From a checkpoint of a small transformer trained on Wikipedia: 152M tokens.
Each number is 128 + 32 x the weight over the matrix's rms, rounded and kept within 0 to 255. Layers, rows and columns count from 0. Numbers have three digits each.

# layer 6 MLP up, 640x160, rms 0.193, rows 247-413, columns 120-159
107150132099134150141112106095136140111147149123131173162158118089148092137060069145077086121185164198155112084155111139
133110103105127116131116175092158154165128184152090138123118098169227098089104083075115051097093134179132152119156150096
149101155096070128128120099120140099147122111115104133167090109106160128167118144128085169136120112143117128094211115081
120142172117127136116135097176135095128056076154092126100166099168084153156120172076107133173053132163091126118091061165
074079078136100169060112133092116135134155119124146092074151144152146114222143121129116140107156145157116143131073121143
141115108116096175197140066129197155105158113187137183129138149088172122172158128124140140193111153167152144188131092181
086117126115088177110077155108158192136115167146101085118131217144133145111070057151115158165091098158136101155181099151
154167095118150152074120173116163101144161093116109105112105122151093070148085159116179114114151155130158079158150090125
138095159138063129122085143111157140168129129135159134080189188029098146201137141109234105153136140155149113178135067124
103151157123157130104175141088204143165102171160104121184193120162094086166124178123116197089170127171104096127204062115
201148131161150153115109142137110089162161164144102095085150110109118161153109110181147075220089127065149134149172118098
165138078147128127131143117143135118136171120111108164143151113135124114090092164126145077128124134109124086148148148113
100094112158088125109176127134065188129096165088101184124075127171139179087102127118130131114164146123130153110126112162
121092154077128109140143176089105166137145083077132139094159106177151156101112093152131127121175153172141176167126122127
113097154105065138128062131186105150115120137076136195132160127142122145109196128107099071115117177127082081114143107087
173104137117106090132100090174125162097079112148121148138163104109143105174145083182155106098167154098150125119089122146
195137069074073172159168140168116162145103124116089180112151128166128076093141098170132130088152147114120090073175168202
116127119126125161161080158141140097151084126075174126123146133093143150132158095149136095129117112090081102169130140122
119075151164043160125074157109085144149100140085122148152137114148078139102136081112127116083177099048101112133118066110
163143184145129129138079148148157103109099143047115080160141122117126113066165070147135091160124140154074093145139127163
155091040127160103067194124128183175162038109138149148167122117087093125113122126118112134135188151153120122136152106115
160128150118085144156121187088172158158092088065121137109095137144087088105134067141174097146144141146147113134095140112
126104152096148162089171118143093134115101120141142086104177155096165105102083140142145146121144140208158156151115145084
141136100139076147150143133185133104156066108157077123184080156120128076069087165126130162070100143176172107098211046111
137160140201145198182118140128097104155135214184170111111135148136105131158119093126092196144169139129128164114135095163
136085137183143096100164139115126141121119112128118087119103119099088127071177141101128161119174143151145139137084133076
099155114056077139140108111149157207113155131153135176156097154154115137112158167167100107105127086086143122209136056142
159147116130131094131104135139130155120167173149151119136189149097133163152111111120094135088150144143161151121124112201
126115080127120098119170103190121098089176115107188122087150126089077129181133142174127167132148142156160157146151133141
122124106131145155099160107087075171091144127191099122135108103165098146110160130088119092178123079088160148147121129149
100123063165158104097175110131161125080078112110141106164086175093123092165103108165105123163068145154128118145106107147
134105065144185103141119095076121114128134154178156131109106110052119118192140137118132151154106110114123167180127133144
104142136138117097132110135157115118171126085114106154095082048126147089056074113135166127163108141149126114133116094106
108193109101125178106123120139083140143097154189184139135130027106153115160137127121146126152102140144123129194095155135
154134107107144085099085172145116105135107116101168128187094126138103087127099120173109101171136127179166146175114046161
166145146157086151156178128189077187132096182164162140107233210179098109142057036096074103153150120074141076113133129131
162106082073134153144132147094115143087157133108121153113113141108080183095185175135111080095144103113147126146115110151
174186142106148148102103173112137084145115098108151086180104162097148133154121133141102064134104172115141094097114095074
089204093169181069108140113126155134134081090127075133115121096144079105173144077148181144076124182175126154152119072093
103163109084136101144098153134105129169107110140123172118128105093101125159129123148132083136172151143090153115191143100
151163179129126189138104127138201123145156098172181110070126155082104127154099124103107060165215153123097135101092093122
127124143154133100101154124137093153111049123142108138177118131095090148068138129136151148145114098158090092137159092093
083136127136152094127147087139111111152155141148144091111095112172139123163113137144112119123143143114126134056127131076
127116141085118134070096093146161127169121154125102127155075082119137106138121150106126132147106124140170162107225127108
059112101107112138107155149086144110090170119140116117146131092093157096104123071089110145171113134147133138105108111123
104134113166082178111126142115151116188145130157166164159126138195100106113085056118096149128114123060146102095148077085
144113149102135115140112089145136101155166141122122125145148131153086148134129089129151159156120154097119117152131148149
124120148195116176112136131114172168118147147098138168140087171117135133145144117168135129093169082083120092096102122099
172141151153127114094113185112135134133094140150097106177138095152081113035104126155118200097092119088173122131118148115
133080117073118181092132104198131113152081124111163112125088120158140053087157125084091173119181162125121173171153118124
120153101146154136123132101157083133114152086158107077148155177106124050057056105148103066142137087161119118162141115133
112186118095146156079091119084083141117109106160160114130140142110069137129127108143117169138141128170154154096135139122
140098122177109174079112061138100101113128143089066118152115051111130161132160102156159088123117172141156132182084097075
108085159187068133055177116136100083134160140182187155134071165080084137187127161051128087041177095101147142174151042079
080164118146116097110093136163093077108081182155092144152147148151061103167115148154115126138164118168118119149224162109
118176093134097153076131159106125129169100225149120108112147153091103138091115118128155107114140041125183137191067063083
135126158168110134073154095166106134071132122190109157149121106126088093170110121109156085147180131129100154128142076170
049184124163130177165111141133160155137112163170177054144126218100112116084061115150128160143140094079211189170124091204
136125109123150129124119155043131102185121135080142126119101078092092143136184156156129089178109143117151114101100127161
135049095150102140133140145093076121113112085175185078208176132124083126149126148098091130137125106171124162161127130113
078173160201158131173107157123142112130145081105147172150173166156107159079145097118090146116135141116130104077147109172
111093191205151142088100119129127132103129181140127114140116168085110137126096105102098128100094139212136073177112174158
084183112112074085147162110126111148123140096120108141135140126091161087146114054143124119118135157175151134109135158107
173141080085122089111129125164136159103117134166175126143118110092095142064141114143185118143137092186123122126126152111
117100107110067092142109141162137172120102095106147184152111123166167148176099081130104089067178110113114130098166133159
120099127119179125106116106130141124140143107113117130204173143129099093125165083190143114099190120154162121113149135112
160119124135134148088104157076082177139109152131116108118153169170090137095082157200144126170161077155096073168149087126
132056100154130104093083122108062153135141150179188123195069111140099123125138071150098162139113166195120077179121091078
114126122121069159097075148146155050091139106118139111143123083163120083125125136133128144169165181096157097130165178116
112070123151151113118100129123154090123172136153090169081178101092193118129094153103132120132134118168193152161184089133
148148114184136169117146098119152102173142135126089132158125153156129147170094129136083113171147134137097149171069104145
114141104108128164134143115117125142109161071144122126088143082132128099173115076117151106190158141121155086101126116114
130123096080078160077069118117144164158138111121105113111161106142141184118131124098197117189096190172148112157136131131
144174161137169125082063158122166142133136110108137152114072122151047183103139130127125154082084120115110124123162108147
200109135111090148155141147121124110104170114125125076113219127141123136177112115134076110129105099085102137151120121174
143144131170099102161152112118174096101203096129164122135156124130164136147086134119141156057152132133120104080153165080
132127139140106110108109152179050155096152152159167122177146126165138152123105164089154090176155109156167123152161148089
165101164084148126121131194110121105084144089152171158139125120141134083149123099144158198125173133117121162103123109137
146045126085150136149188125110181089124120136127132125174125068127047114114191174156098150127062169141157132166159099160
130041129131196145152124144154090159142156144205121163127138097062135119167179081128176092088160167099147148101063155115
149124069167092156130053113125094132134145101118106123134143114183048103119103084117067079141148129114095123131121112126
123133169086093139168097130088165160134188141158114137135136139169152072129131136114156151120115168053125126144150132088
088160127136184127113155142082146188150097150133075117212129127089061136152143126149094145144113083119106142159179113130
195102125140076129099158157083101177158186132086107125134163131118188146115088141124095061083064128106142153161098091078
132100131153135112029159110183138136088129116194147204122131127101163106165146139121082078130149124099086101140145071118
108139138105132079180076126149120129134186155149123026117124174138154112156142130135124081137169152117132118071147124076
136133147120108107172193188093159097139118064190194111196146165151114144137151108105049127156127164139146083080107121066
144122093206133172152068122103080117138131213126101098137147104087166142059053129167115104120153133136108140121169102173
133141064133146129148095165149138118135089139077209138185050119089123155115094146094109131115130159161148105118149146156
079067089091162142177096082092102111151061156060117098190127138187174154141107084158208178069129135142191072188120081095
132133098125153199079148026097074145088116150152037213085129199143133154086064075141135113209103113154215089133112088170
178119125125116096075146121114044110052111110167114180124138113173089133126093174108183146154146099142100162171176085083
089114105197121194096093127119136177138087116147131140180179143119126133135141089120131170058134139148190113082141154121
149101102118168070065101155125137124131109120129170108152134164167095117097103071112054118085148153155151157171087087149
152097118120108105166118155116097152160172101157135161184151156113128130138101155120120122085076103088118144080079128134
164165128130125108131048126114175069169103091189101145129120111133123081168091101104116146118106123128120155121192121100
164190150119084149115166093098108158183135099106099113098125183090049107150112120091104178136124165225055084105180088101
101108147160138125171068141125099110170111106116143142119117125116135144104065115135111084134179112146182171166107126077
193115104144130115140137092120098144179097167067067090167058116105125121098175090175151148141068132136130149115144155146
159136159122121146153110165137145114081139141166098143103127099178088096149091142140097116115119126145143098207092107121
107127092071158140163099215157121107090097110113168120171148167149099116091110133179137088114142215099161121136165061036
148173128158210150110131166132149149150074102124137108154127094147138122121057125140132115109135106141106071156149103092
017155161167156135141145157145170140128137141196100141140080116106177110046130115141163139123153128163128154093108110119
121119106157115127108120107133097165149124096146109131138081157085101117090150146127125154091125170132118113112107092130
183102089096160082035160150080129107132176189154132115107172201110115140117151096181183091110135095126150170131079131115
112175114137121128184107143193150143133127136128139158178105103125171108149097117113091075134134118089057087129126146148
141204105125183090070131165145122098128113163127152165141053109115108102157040142128134073130149096126091193172147122070
084115127126111182129112123086142144143132110089105145139073115145126130135129136131132118086081075116106062079148113116
150108153100143104071045095221084230166130102098172123168177168170111103169078125170147082100149168141106118099124158146
112121164097056111115121134128179168158142108077150127158150072090154142114103150102115124141129113181106115104138102125
159146131154096172148157135130135115121122176173093123127141097120110127109060120139145127144191098089157123153081114119
091168042150107163061118184082093120137167167137120128155111129109097126121147119088154203126070107178137107139125153028
103126119109147123146093164158147114140112187131123174089141125141109090173140154125108160135171119084107092112151139143
097130110171109134100121129070106107076167122183133122188158167115171097109100160166112130207103188113139104159119102140
062151096077148092085111123087157153174104163121116145182108094086068146141142134136164165095120127138152160162130130081
136128123106083126113097131119160142099165103123153166167148087078135158162098136110126086172145135138167133109199113136
049134123116091155157143134113147126066129140096091164131121094140110128131115128104110150074162133137143144069125128080
123157128123067138131099170083098138126171113081127133163169159121085155117081140090084057090099177180106137118149059165
132127072135102134172121090107159141095106131115114182144165168193139100171111116124161120112086089137162095188141067142
121133041174089179179115168137089167083097103053159111199094096145148126156121155158144150125156105107153168113131110125
083121169155059143104076136164103131134116158083141132121112160126139175173144146073127140158188166120148133148062063115
100162084161145149141137171110115155118093096118118189160163123120140080138121146149125089102169142157116098094154121092
149216178127125198089142028083104147128091075198124132145094124180154087160142080128082095087115113063123140124135125127
155137183115163064113133132098093091119147100202080143134145175110146150078120113120132105073099139117170172140182195130
096134081124145148154099140090121109164150145159162137171162105121087156124075117200161127095123109080105203107171086090
163105095161125115105113054130072136154080130176131137180091089133091094126175125093164118123079055119174116102160183136
117126090140175118145136167092070157108117140135105123107081118065085115092143141163084064158187199150170205146116147187
085085102089100143114090129114113172149123151127131131136132089105135158139151090113085153151199092109107104168125095137
131122062176102152207143109123117185167104201113156144092109056110114178044143145162156173167136102185075089091171170069
131128102138193170132119060132140140134062094118121167190193067120130092150159109087080170120128170186159097072109167102
124102193086140117140119133155183155076191145170033129164123099123106095140111135062061162196110053122192101162097104079
179132114108175121137167137158106113223129036077091203073184164158084155169089115140116074069121062194165109077112160076
068155145101121169128210130130069069120061118156165143172112149143107142173135180138175108145095179130159126141101169131
125194175165135119172133048124078151122149173093068133159140156129066141164166108104113118131097099132112083137115102164
122114062156186213136204108165110153158181085163106113134110117179119108159153134144142102154164181096125126125201087144
131087108115114088127076140112171145220086102057153108107157100091142130106118151198129202116132105125122064153161145178
052132113137141117121178136134120120079057166174100166068099109158087114169163113174088151121187109155151137190086073143
137155113144176113120110133172062074085163148201121070152128146111068095087157039118120148221125163122084103180201146137
133061131082157112141128160167101159139125153155165106148099081114087081090132122105159110084100138177116108107134137109
112152137111116160147150160042116118127121179118106084218139127132138116131178150098104118127132102147140071160130135088
135079093162110142111119151138148130182100174132119158112145161094114117133098127134106151114146130134197102114110062133
216130098145103151148083017118107104128133129137157085154120131098139159147117165123161153097151162171169127124091175100
107098068129084144163157157089153200132106132186117135125188148083180173140123080140124085183111109130139077135104097114
143136136187100164170071141098164153152146116082123134114085136084141098084101098102116114097127141135137134141084099160
099139075104129180109150143128168187160123122110148118050128122085140144162067071152125131083163168105071117121065106091
149152128115136127162059040181099091116127116141194187130139089165114132120139161141124113115119060128139109088154125094
172120148092146142125076137118105147085122176130176163086142148071136099201116121131126090156090134085120174139107122088
136101155125130124113123114164165058070151169133079157096130145133198117181131133089122076160148124106094159108118062110
146117113137134148109134087190145153082126137151166171074180148090130170197113108136124093087122100114135110114112133096
151159102104068136095173108124137142107184147107067087149111187136145088162154085162146057150205233144159141098111159116
130124115140142113067142186113125121126074158116098132194153088158141181109131118177141095150153179103127107090114116122
088083107125165166154121102143163083127175169176120147123158106134107111102112149145087138074168124175102099104118128127
146141032097078140115137060114155092114158134220073169144126177077081144145115113111105157112171173204072096149122124159
110059036152111161129056198117128211125098148051138143135084140154108165156087186110117114047157113198209154122106120078
145098059130091119086124118177123138113153147184126168136129181124112150165120159087099125062114125168142134178196146069
085169139126119141064128154065144174143132148112119131128119154134093138178193096160118143144135125107142171061100102128
162081127104137181126120077150150086207111165149140105126109217116070078129088121155148202108095094146166144108117140113
152131121087068166128134147085144143170116087129107122089186120111165110151128060127124162199115137116114159114135142092
098098073140175065148111127159150167112133110103136066135092200131119142137133156108160109182152108173181227160079127147
147077066105165033075113120184101141152111128126156116134177153093129114153124144144073107188078103141095073024155103135
122057136164146143165110106146106118148115079129084116098131133092139101093072113121169136145104134106185141193184145162
123176139084120124139165135130089104141106099152091126135158136141170131106139124218146178091114167100095114103204177146
114159136118131161095142094144163182105094084157135134148102091120121186131134088165079141133147159133164208152063042066
132135122135171124097146149160095140152127120090163108142134121155132171159137136137124143124119115136114105100103116154
126107145130156100067147114146106119104107160188134125107156101117079081165152063214095133171183133086090132182116154104
105100185077134103127130127154084113162152152172088141098136099126102094092085107074106198084130106116125091137150131121
137075123109164148132132098164126125107144138157138147136092079130125146162102102151135130125117149155131136099169157126
# layer 6 MLP down (transposed), 640x160, rms 0.0522, rows 247-413, columns 120-159
143115148111129104142130143168131097088060158063161128174061078145144192181076098080127068126141105152162134185086135121
096147192153109120121104061179115152143127149116156126079146090130102142123145124129113122089182120113079127098098140146
109135136139164153125147144132154160145062123099091182103088089120137117109133096143152053116204142128145125120126087104
131107109139076085063081144115172155117116166042134132153129118150153141104134106096141072079122128136190125122168118083
142135119136121128101113119150146109089138112172130117077142142133100169158113161155069111095153084159166179151095149155
093104110150116159083140148123088134128157148142129118155143129182115129101158086165150145109158123073090161116115157156
181087160119167175142136135132080144163118121141111135106163099162130151087155123117081135108099152094121082131143152140
138170107099101107137104089121080140087175164108056131139213185161092180136100124118144128132140171110140164152166109164
165096150181109131098097131146092173107133108114101144125150104146105141209110103148092168120204088119116176133058090209
138105100108132096139166146128078099112133069152151176073114131181151119145176134112116146133102096148115141122111085152
135099123095104141110143112086143111113059097143158147151103092157116100166110119146136121125142096142113153093097146090
096139115112149167176155080106126105145145079121136130114153148115179166146117104130127101166100119160142137134135169104
076117110097087120117191080120121112118155100155133076149074151122122111153127116070143150150096131132117121098189146167
162037070146101126116096068203146146119163098071113079154136081124105095137162121116135184082123139098095094166105178131
172124127123139121146156124145109073163115125156115085176115125161073148156129061146166139136108174124156224131171122080
120142106166138119159128092130067161150113126131116137122090119108092093133074163179129120146088130138110134159120140159
086183138140137105132150062140121152167143095164089126075155146129122140081190137119113106162067053078086108050084219159
078104139063058097139176110124118098124151127111102126102048065128126098076175131198101121156089118112118146119154187103
100105160132137135103069125130121089122142105193089121132114175206125071138145095120120112120152152131123180124107143104
116126121061143132093165109165152127149101156112152110135143113106125104130177139188113113144142181097131129144117130096
113126130121169112123150178149130119150170076133140072116108157177147156112132108081161139095114117172152149085121183115
171115091120173153105143102081158169102127120129158137157105162103151173109140110141087167098151066111137109097140165142
091072127099144080093116115163146166121103227144120188199180122151135104084102089139127145116126155150091171093104116149
108106133135195136139140107103144086122168096136130127090159100119112130143128111161138178134201161109075130176102151127
099113121095088194168120115101137091092075118113082160153147134149144134081074115093166110119084152089095109168135143104
128137040180149168108179085129172148134126141097095033115140167121141156156140132111145119096103190139160104148176112026
145157071141109172154074144121127133150135126057192120103175135121142200114071171099137127116092112144087130117095077146
115125100128137129129132112157130100110114159178116126106084116128164101120072142124160114122095165101103095139134173092
084117117184133094200104152129099136148101212120118105138149168069131088096171158152138163100084109136172172095122149116
148130106166099152163107112163127151134066134137176105141118103173111094160151142135137087100157133123120174151150125115
144152152113070099174148089129133144103121169115097149082137161131095138089153162148096128104082079114151063096133156110
138144099140152159137141152133144165098104143135128132098119134159169168086112137103151115088132142133131160111076141129
157137135118084099190141180067085105123129124105186141103060127119140118206141098124100142165142149139157162115100106098
170105112108127038039099133161139116153096121105105136117110057156110108186142139121109162134109141135068117116144132167
105085130140112106114110083140096165088196137104174109135099193211089091147161175121144098152141206071159127119082132106
120140088163133115131184144104144056147084092161101102121104070121096151228210116148142117082201112179128151121141135105
116144097074110154110133136080094147068138100107129102108130110124128133081127165204153130135149150110166107130092121061
158133080157136134200141114135129165137119085093168153050106113126120105089094116131181107104196124124096100160175119127
146116117084056119128130096145151147144124047188072144173150123086096106146192162128062125130097138121181132110132136177
089124103135103114116127135114107151156122148111098097178088095086162200073132134188136071123125146115081121127129159083
136115152152101152104159082114126093158116111111126186054086201139108135112092150111137104118137105096146177157087161112
146176135106179095197098127122145167101100105151099078143114141124129151124099152137148171183122127105142088082070097162
138159174128157147146190145067127116087148114166130186112140073119113114082190130095138193121111119105155145117114109140
062131111128133138108118120187180123117134097074096081126108125114182153209164173094156160129072139170167194170137172160
118106165083162156146113085133069119103088124165060093113077155116104143114143110139118159148178180165122162125130126121
091144150191082037171123139117126113149083057115157143123132124127142121129092092084111187117100149095141171146087168116
153124146163135172144111144151136111127144120075093139063100129161158160122161133155102111114126142146101168142121119149
179154064140109090181142166175103125103098158100130094111120101129129102118099162134135144146137121158186091163093106168
124121133208104125148177083108084147110089121133106101135162098155131118094082190148114135120140163076114130130093146090
100077145117091116057136144210168180174147122063130162057088134145110165122120148108140133152142095199117149112150116145
104166131141149147077134096172151098100119134153119130106150113193099175177128139116103137125043098144129136132109157141
131126190145109107163139137129155138163132159116126120143123117083113091119140134096139140125161156146108155138154205145
107145149096179131173158164113061121177140076113215180049098112083105065107136112143135169099122122132173110123096095159
166177120099172104153069198097134094161064108157086118111112135079140179195101151114122090152147160128151162091066118143
057103089160147115120112128102026081168124159114162159118171120144214142128129143169146144148164084117121160124176144120
096103160125095114105159138126146103146142084192142123058102126105135055110085166210087125168119097137129167116114105141
107162139101153132115147120138105107116091130151107115161092114114097109100148134092187111163166122140089113113164166096
156133148123126196118097149128071149154114125084150126123111077167057093159078093134129113098165166125081082074127113106
098140127146188139121159132126123052122092140157172162176107131135124077183110138096154080159121165087125157170115112148
084165167101130133106091140150157161144101148119081126131050073096151089183155106097118089097163135080149159130134056106
139072129175109120120147115116182149150128142125126119131112076100122075153127101144092130120106124123108144101130155087
132138098159153130130093172128185170092146155154112112093127127138133088055092115089132142137157143072138148100093139176
074128109177111090127070157158120129127134116088111163156091100109119110154154100147106097100131135163146159137078178100
130104116112113171120158122061142109143112158079118102088125118130107074110131144168117116163100138093143185127145158098
119142118142120156123158130148125187095179097101077097061128117127122114069159088140118156205108104083144120127066133163
160113193152094127136154125136163122153097112159114116113157216117139214205089107079150110096167121158123115117132061134
121125136248110175184110165080161131141130155081115140093078112151145152023144133165120142166164104204073178105150158134
149088084121118086164134094200041213125124148188081175119170178110142153123111138151103189127069060072084152143110147175
105149147157213150099190110162123162139120117133150180101132163109140120155093128125152066095152117133149139100081116135
193140150103116165133106070152144049118195075153123165133161125202183140093140199110174121092138081169121136139126170108
164127111098127135136161137087071113129138101136177150146124139183124156125089131088160124138131100095163125150153104151
110140106102137148155112108058134085092126146116134174107130129140127137123134190095113082140131144121151073116151157154
151127188207134127082158180166131105065100201073137059144133132134117030164097099103116121153117074172125116124075137159
148110138175172135119128124185089129123103155118111117084170100177211119121111160167125159099153123110118123124069145138
124182149092161125084147150074103102091120131103088129110092097145171092096160147167091081166143131106125138126088109120
202079174127153089129115146131129084137089140113109111183140101171146140152081105123144131109137167128135115155157144097
119167122112165113164123082077088145106078145114172086079165133134118136189157150138098157155171111152103188166108143101
052161086159150128154076097107101131185168102108127092160121151159090126091155122145145188109172149129162177138174086132
142115165139127155143086074183144160089086162154153061159105194178165145122106134153160159111186093068218101135133111115
119065070132162182124120145067122082156152149136114159141108054162120094127132106131116170155117164158115162145054118128
123147133171123165179123108138183174179126100100131122154142174125137096085106100112165093090155134144062145144173162141
135135113080158112118105169139138176101150122126117126180140147122076165118093171137137113157119140070037081109123131121
116100157133155124089092112117140167090116138125146147122125128126183166094104116122068105178170074174157143110141135154
172152195128109108151137179102121126115136139116097129131107060148159110108064059162074166076138086101141129219126157125
156117112125111120184119164138100134169135106125089115156128134129075123098104112187119140107146154122174166163131077099
130164080119179078126156087099146116076153170118146116155183123181180149092068182114111151148100117183148179107082096163
120105131119118085138155127181116142093112137202088116101115081144185080140177141170113071159142142134126147185115142141
143153080180174159088138138121167155064103114122159107181125138052152097168125102122140060097125162082122127123159151164
109151087150133112135087086129164116130140146133128128122165160163115062133143085060120148090123064112134166193062126073
061067144192185090125169116130173110091069191113109082093187112077146126128088162245101112150185123133100103138076035085
163117136124112133125156142147125086124072139145100159100091139177083156113153057100108073164175076077145185113133091158
150133134129119076176091129099138094151193105198072113205092139123103113092150095100139200156111177123121116123191158152
164145129128126154163100088144144143070065132131149165169122072164128194097185120113094064167132163120127133063142093137
121114062100089186216080073109129206106154114112123178119123130111147106134124136173138126168183137134095067174154116156
079170128121128137122148159136115094096143160131114117170152109132151110169124082159149099196133139168077143142122130157
113104151122156139153122164100099123152070142156100117165090098161128134098177182136122135144123136079163129115068072101
163131155097095110143132133135116098131138134112089128086107108110192136177179114137182214096156094106107143090159133167
057165158129145132099110144123119129163139132133157144071126129170137078138083116179105151111094151140186087177136126181
090134114102199095135115155126104125132109090162082169131121165130122147088160100143121111140155140116103106088189091162
161134083138124091110135149143108129130172156084119114184103110162126129150152082082086126147155063164148103151161155114
198059089187145140076168080067119140118118147128156097087117239109077188033134058110186087152154116121153147111169159144
084122152144098123086158110058207096126175125148138116108104151132113075129145144082159184140080079090099134077097131107
086167084156148125163091190119171130109087135138073116138089136136173125072130120112152117176139050175106175213131113107
133067148128141194150150088142127134090176129187112094141124132136072122160122125135121133069137143104171154142117141135
146141170172177125166148199073137136095158118081109113134164105174116123136192131097057108107132128126198171181134082089
139112158069221062144145120096142085126126120147088129110146084130120178124119133124102099116084043108145184113164131093
220065039094112180138127175120180127163107154069131064135135108161157150128120134131191094123131097038125177157094122119
152131144169182102179129154112191081093130090140170121150141143167119082112127153181164161100125127171133141151097109123
201158088103129135115149092156115109073038171178165158103167176089121148123119113123236117118097096090207129120087113142
111172128074174174170102130071107111057142144168100102128124144157077136138156095144131159111154108109148164129185133109
152184153036129146124176106142148125158132120140110147128193062138064117143186133120149116117105159094154138080166090100
113107000118069146123116126148158097096156108139146077165064109100132092140172090064127099063111116158068117164184199089
151147144119178166104138143158105165125109114143109113163107145139090126072092140080091156115101152114131111141142152129
155157098060181119126103135140068128145048126079163121147152146124095122177126184193159145167116135095145159143113111147
097122118167118144084142171163147157088128104130154146121104176158089199185127135090139105119108172193151174101197116077
185147098107120176142148075126120117113113083057152185097132116099149105130120128153070076143102158108158144112111097114
080159097114102085085104134113149149150105196141163142163183180114108128154109136101130162104125117140029149201124110181
113151191070126086148135090059088105135113213156126057138134094136067096124107111118130171141108115115163150148128137166
151080160123145127098130160149103111087146103167124082147129114160109149109185137142104122132115164135083175146167131130
157087158106164129176143139102114160129111103157100137116179135156113129098200156118140151155165055139152108086096185177
151127096157135137113150066075124052121146156190142119113124155116144084119121141100115180075168106151072150139105138055
130135080174117114110131109169139141167148118124160119131136141123097152140084138123114097142123138108148132078144169127
087134186096167138099174126073145156107133091128097044128082152162185130132151134098211135155063108121095186168085120104
178124149133135056105078115135081124149119106081112117102109191085144186116085158099172141134134129129235101119127133168
075112154125113104088152104153112138107139134131144128119127134125088127111193135085138158146108112121161107136155083113
109119080141083174067142138146139121121146145110171137122089145083205119114108146177108153149157063153126177080175177155
149153095192165100066074102131102115124102158083130127199126092092091125130211084110153174163154097078075122114137124171
136141147101098150139099115110201127139127084133089116118166105168101153160142129091072118118103122113117176127114174119
105050113135150159103097118090121149142100157160116132157133173114120152146115148146107152148117114158132166088113110187
093046093127163109121161177078111149124160129118208085109098182164139197123096144110143128174167068165120123148110129140
153125123146136105148160102125120189176133154139149138107040118132152152182116233108110091120183093117160091140120149097
164110169144117190111173129078176114075167155107088123183125089152157093166166163154130133150150220120152093173136207138
093082183141146145132082122127114162091133128156125157114150108151126111103130066135118148101200128167098157128176063169
133124172142119094140152143122155045158176150100080072144125171129122124155132156091100154150056121138148141122087132157
088074153044113116209109124127123129156079064105155123138158155202139198157146128084106151055094143129097153107127180199
150111136088136116143125140150149091080144121157093143163152108139098125138123057127150053114128171119134156104047135099
134129107156082109105109164106085152099156164121145133202063111132158127095107102139120138111097153158109085129139130119
107136143143152128133112217154128095138124131145112129113134118078122100140123138097189113122076107111057105122168104140
075135101121084107124129157093172128120174096145109148141161147081137094130165129137158193072117137124078149156130175134
107166157135129131141127104105084078096039141107149157122121143144122114116169113127136091113149130116041134166108178112
131126153112124098153076140122114129106064137129171085130130132130160132108107164144124082087098188095053168140135081110
111131102125198099084115158145110134122085112073147119157129146144132095122135083164096117164127077078135142110107084148
113171124156067112139121127130140145138176147162161100059068119095130123214155144135142162124104137173149141156129039143
140103161129148153149092188126097091056102159110149170125175138127144109108150124119175118088134122090174165096116092149
170102150089085159092118160119067139158149130155076158135105142162141132104097187106152110174101095145143102089115149082
125195108114196094130142135190137054139179147107136126164127122043109091115164109204123183199133125094131120126123128122
179162110162138100166179052116145131086082139155135097201118140203093114065130102085160128105129192127157149129099143125
131125145141160180167144109113117162146160125135157141169172112109080138082119121139123132076160114150137103185172164097
158088093106160138207146094111163134179123152116129175067118185162172148082180136211162182117153121133054176097167112106
186111157142104064201115114155132098123102127122159073184086125128144107086148161142126107143054162118123119097128142087
149097122098142155128160199137185144093132145136125144133129129095171102167182169152132068109098114093201096104175085176
132167122128157138152163122087110081117096116111079085141130122119106135160147106167130138148121098073152160166140116127
126075149129157185118105138182200101113153123169208104122191056174115147157144114110138220121099143127112094167099145090
128127048162134132140134140176165133134150108141123071123089112163140119104130141126098163157132120148157176170124149133
177098081145107091106057121143160130189185163105098156154105149116155076093109123140123151108135096115131098135066216111
094128096201102130133155122144132166115138096124162083137116191195179154120083055096097159127096164067092139079169129102
119143136129113096129139150148140095113067145109106144138116134094134179147129144112169137118123145134119170126141112079
178146143121123128075123155117103112080156135087099099103099180148162124103101162102135133156137118114101171200113125181
103181170126098158171120125151109105192115117150061143121146104048139115166127091075145119167097046120083093040065162136
080126103124212154138137139174149155104091145104122148069131121121110070086126137157165102049126076113243127172146140065
142111140163174089143115124144168098115144112107091126101137138172101111090165205144173113105174114151156123121157162138
119148136137132084122130137112125142180172169110137142159099124131119125168170171175120111135180124180144111151060108070
138124126125139099121139061112147140187156135180161108104118150151115116118116173079081170105124160111060159103049136139
123115137083123153155113118114158130110191107156116147134116160165152076133156128120134136155128152110129141123146131152
072127132175151050131139140125153130088082116089131082158159110071118110149136092136121102095099130137088111147147146116
138134105109187173132125162098175132057101157114137155135119083129118116144079084142103128134108153101146156080072081163
172159100066137129134144132088168128053105127099158099146151137107163134148127155100141129106078081155049166114157136119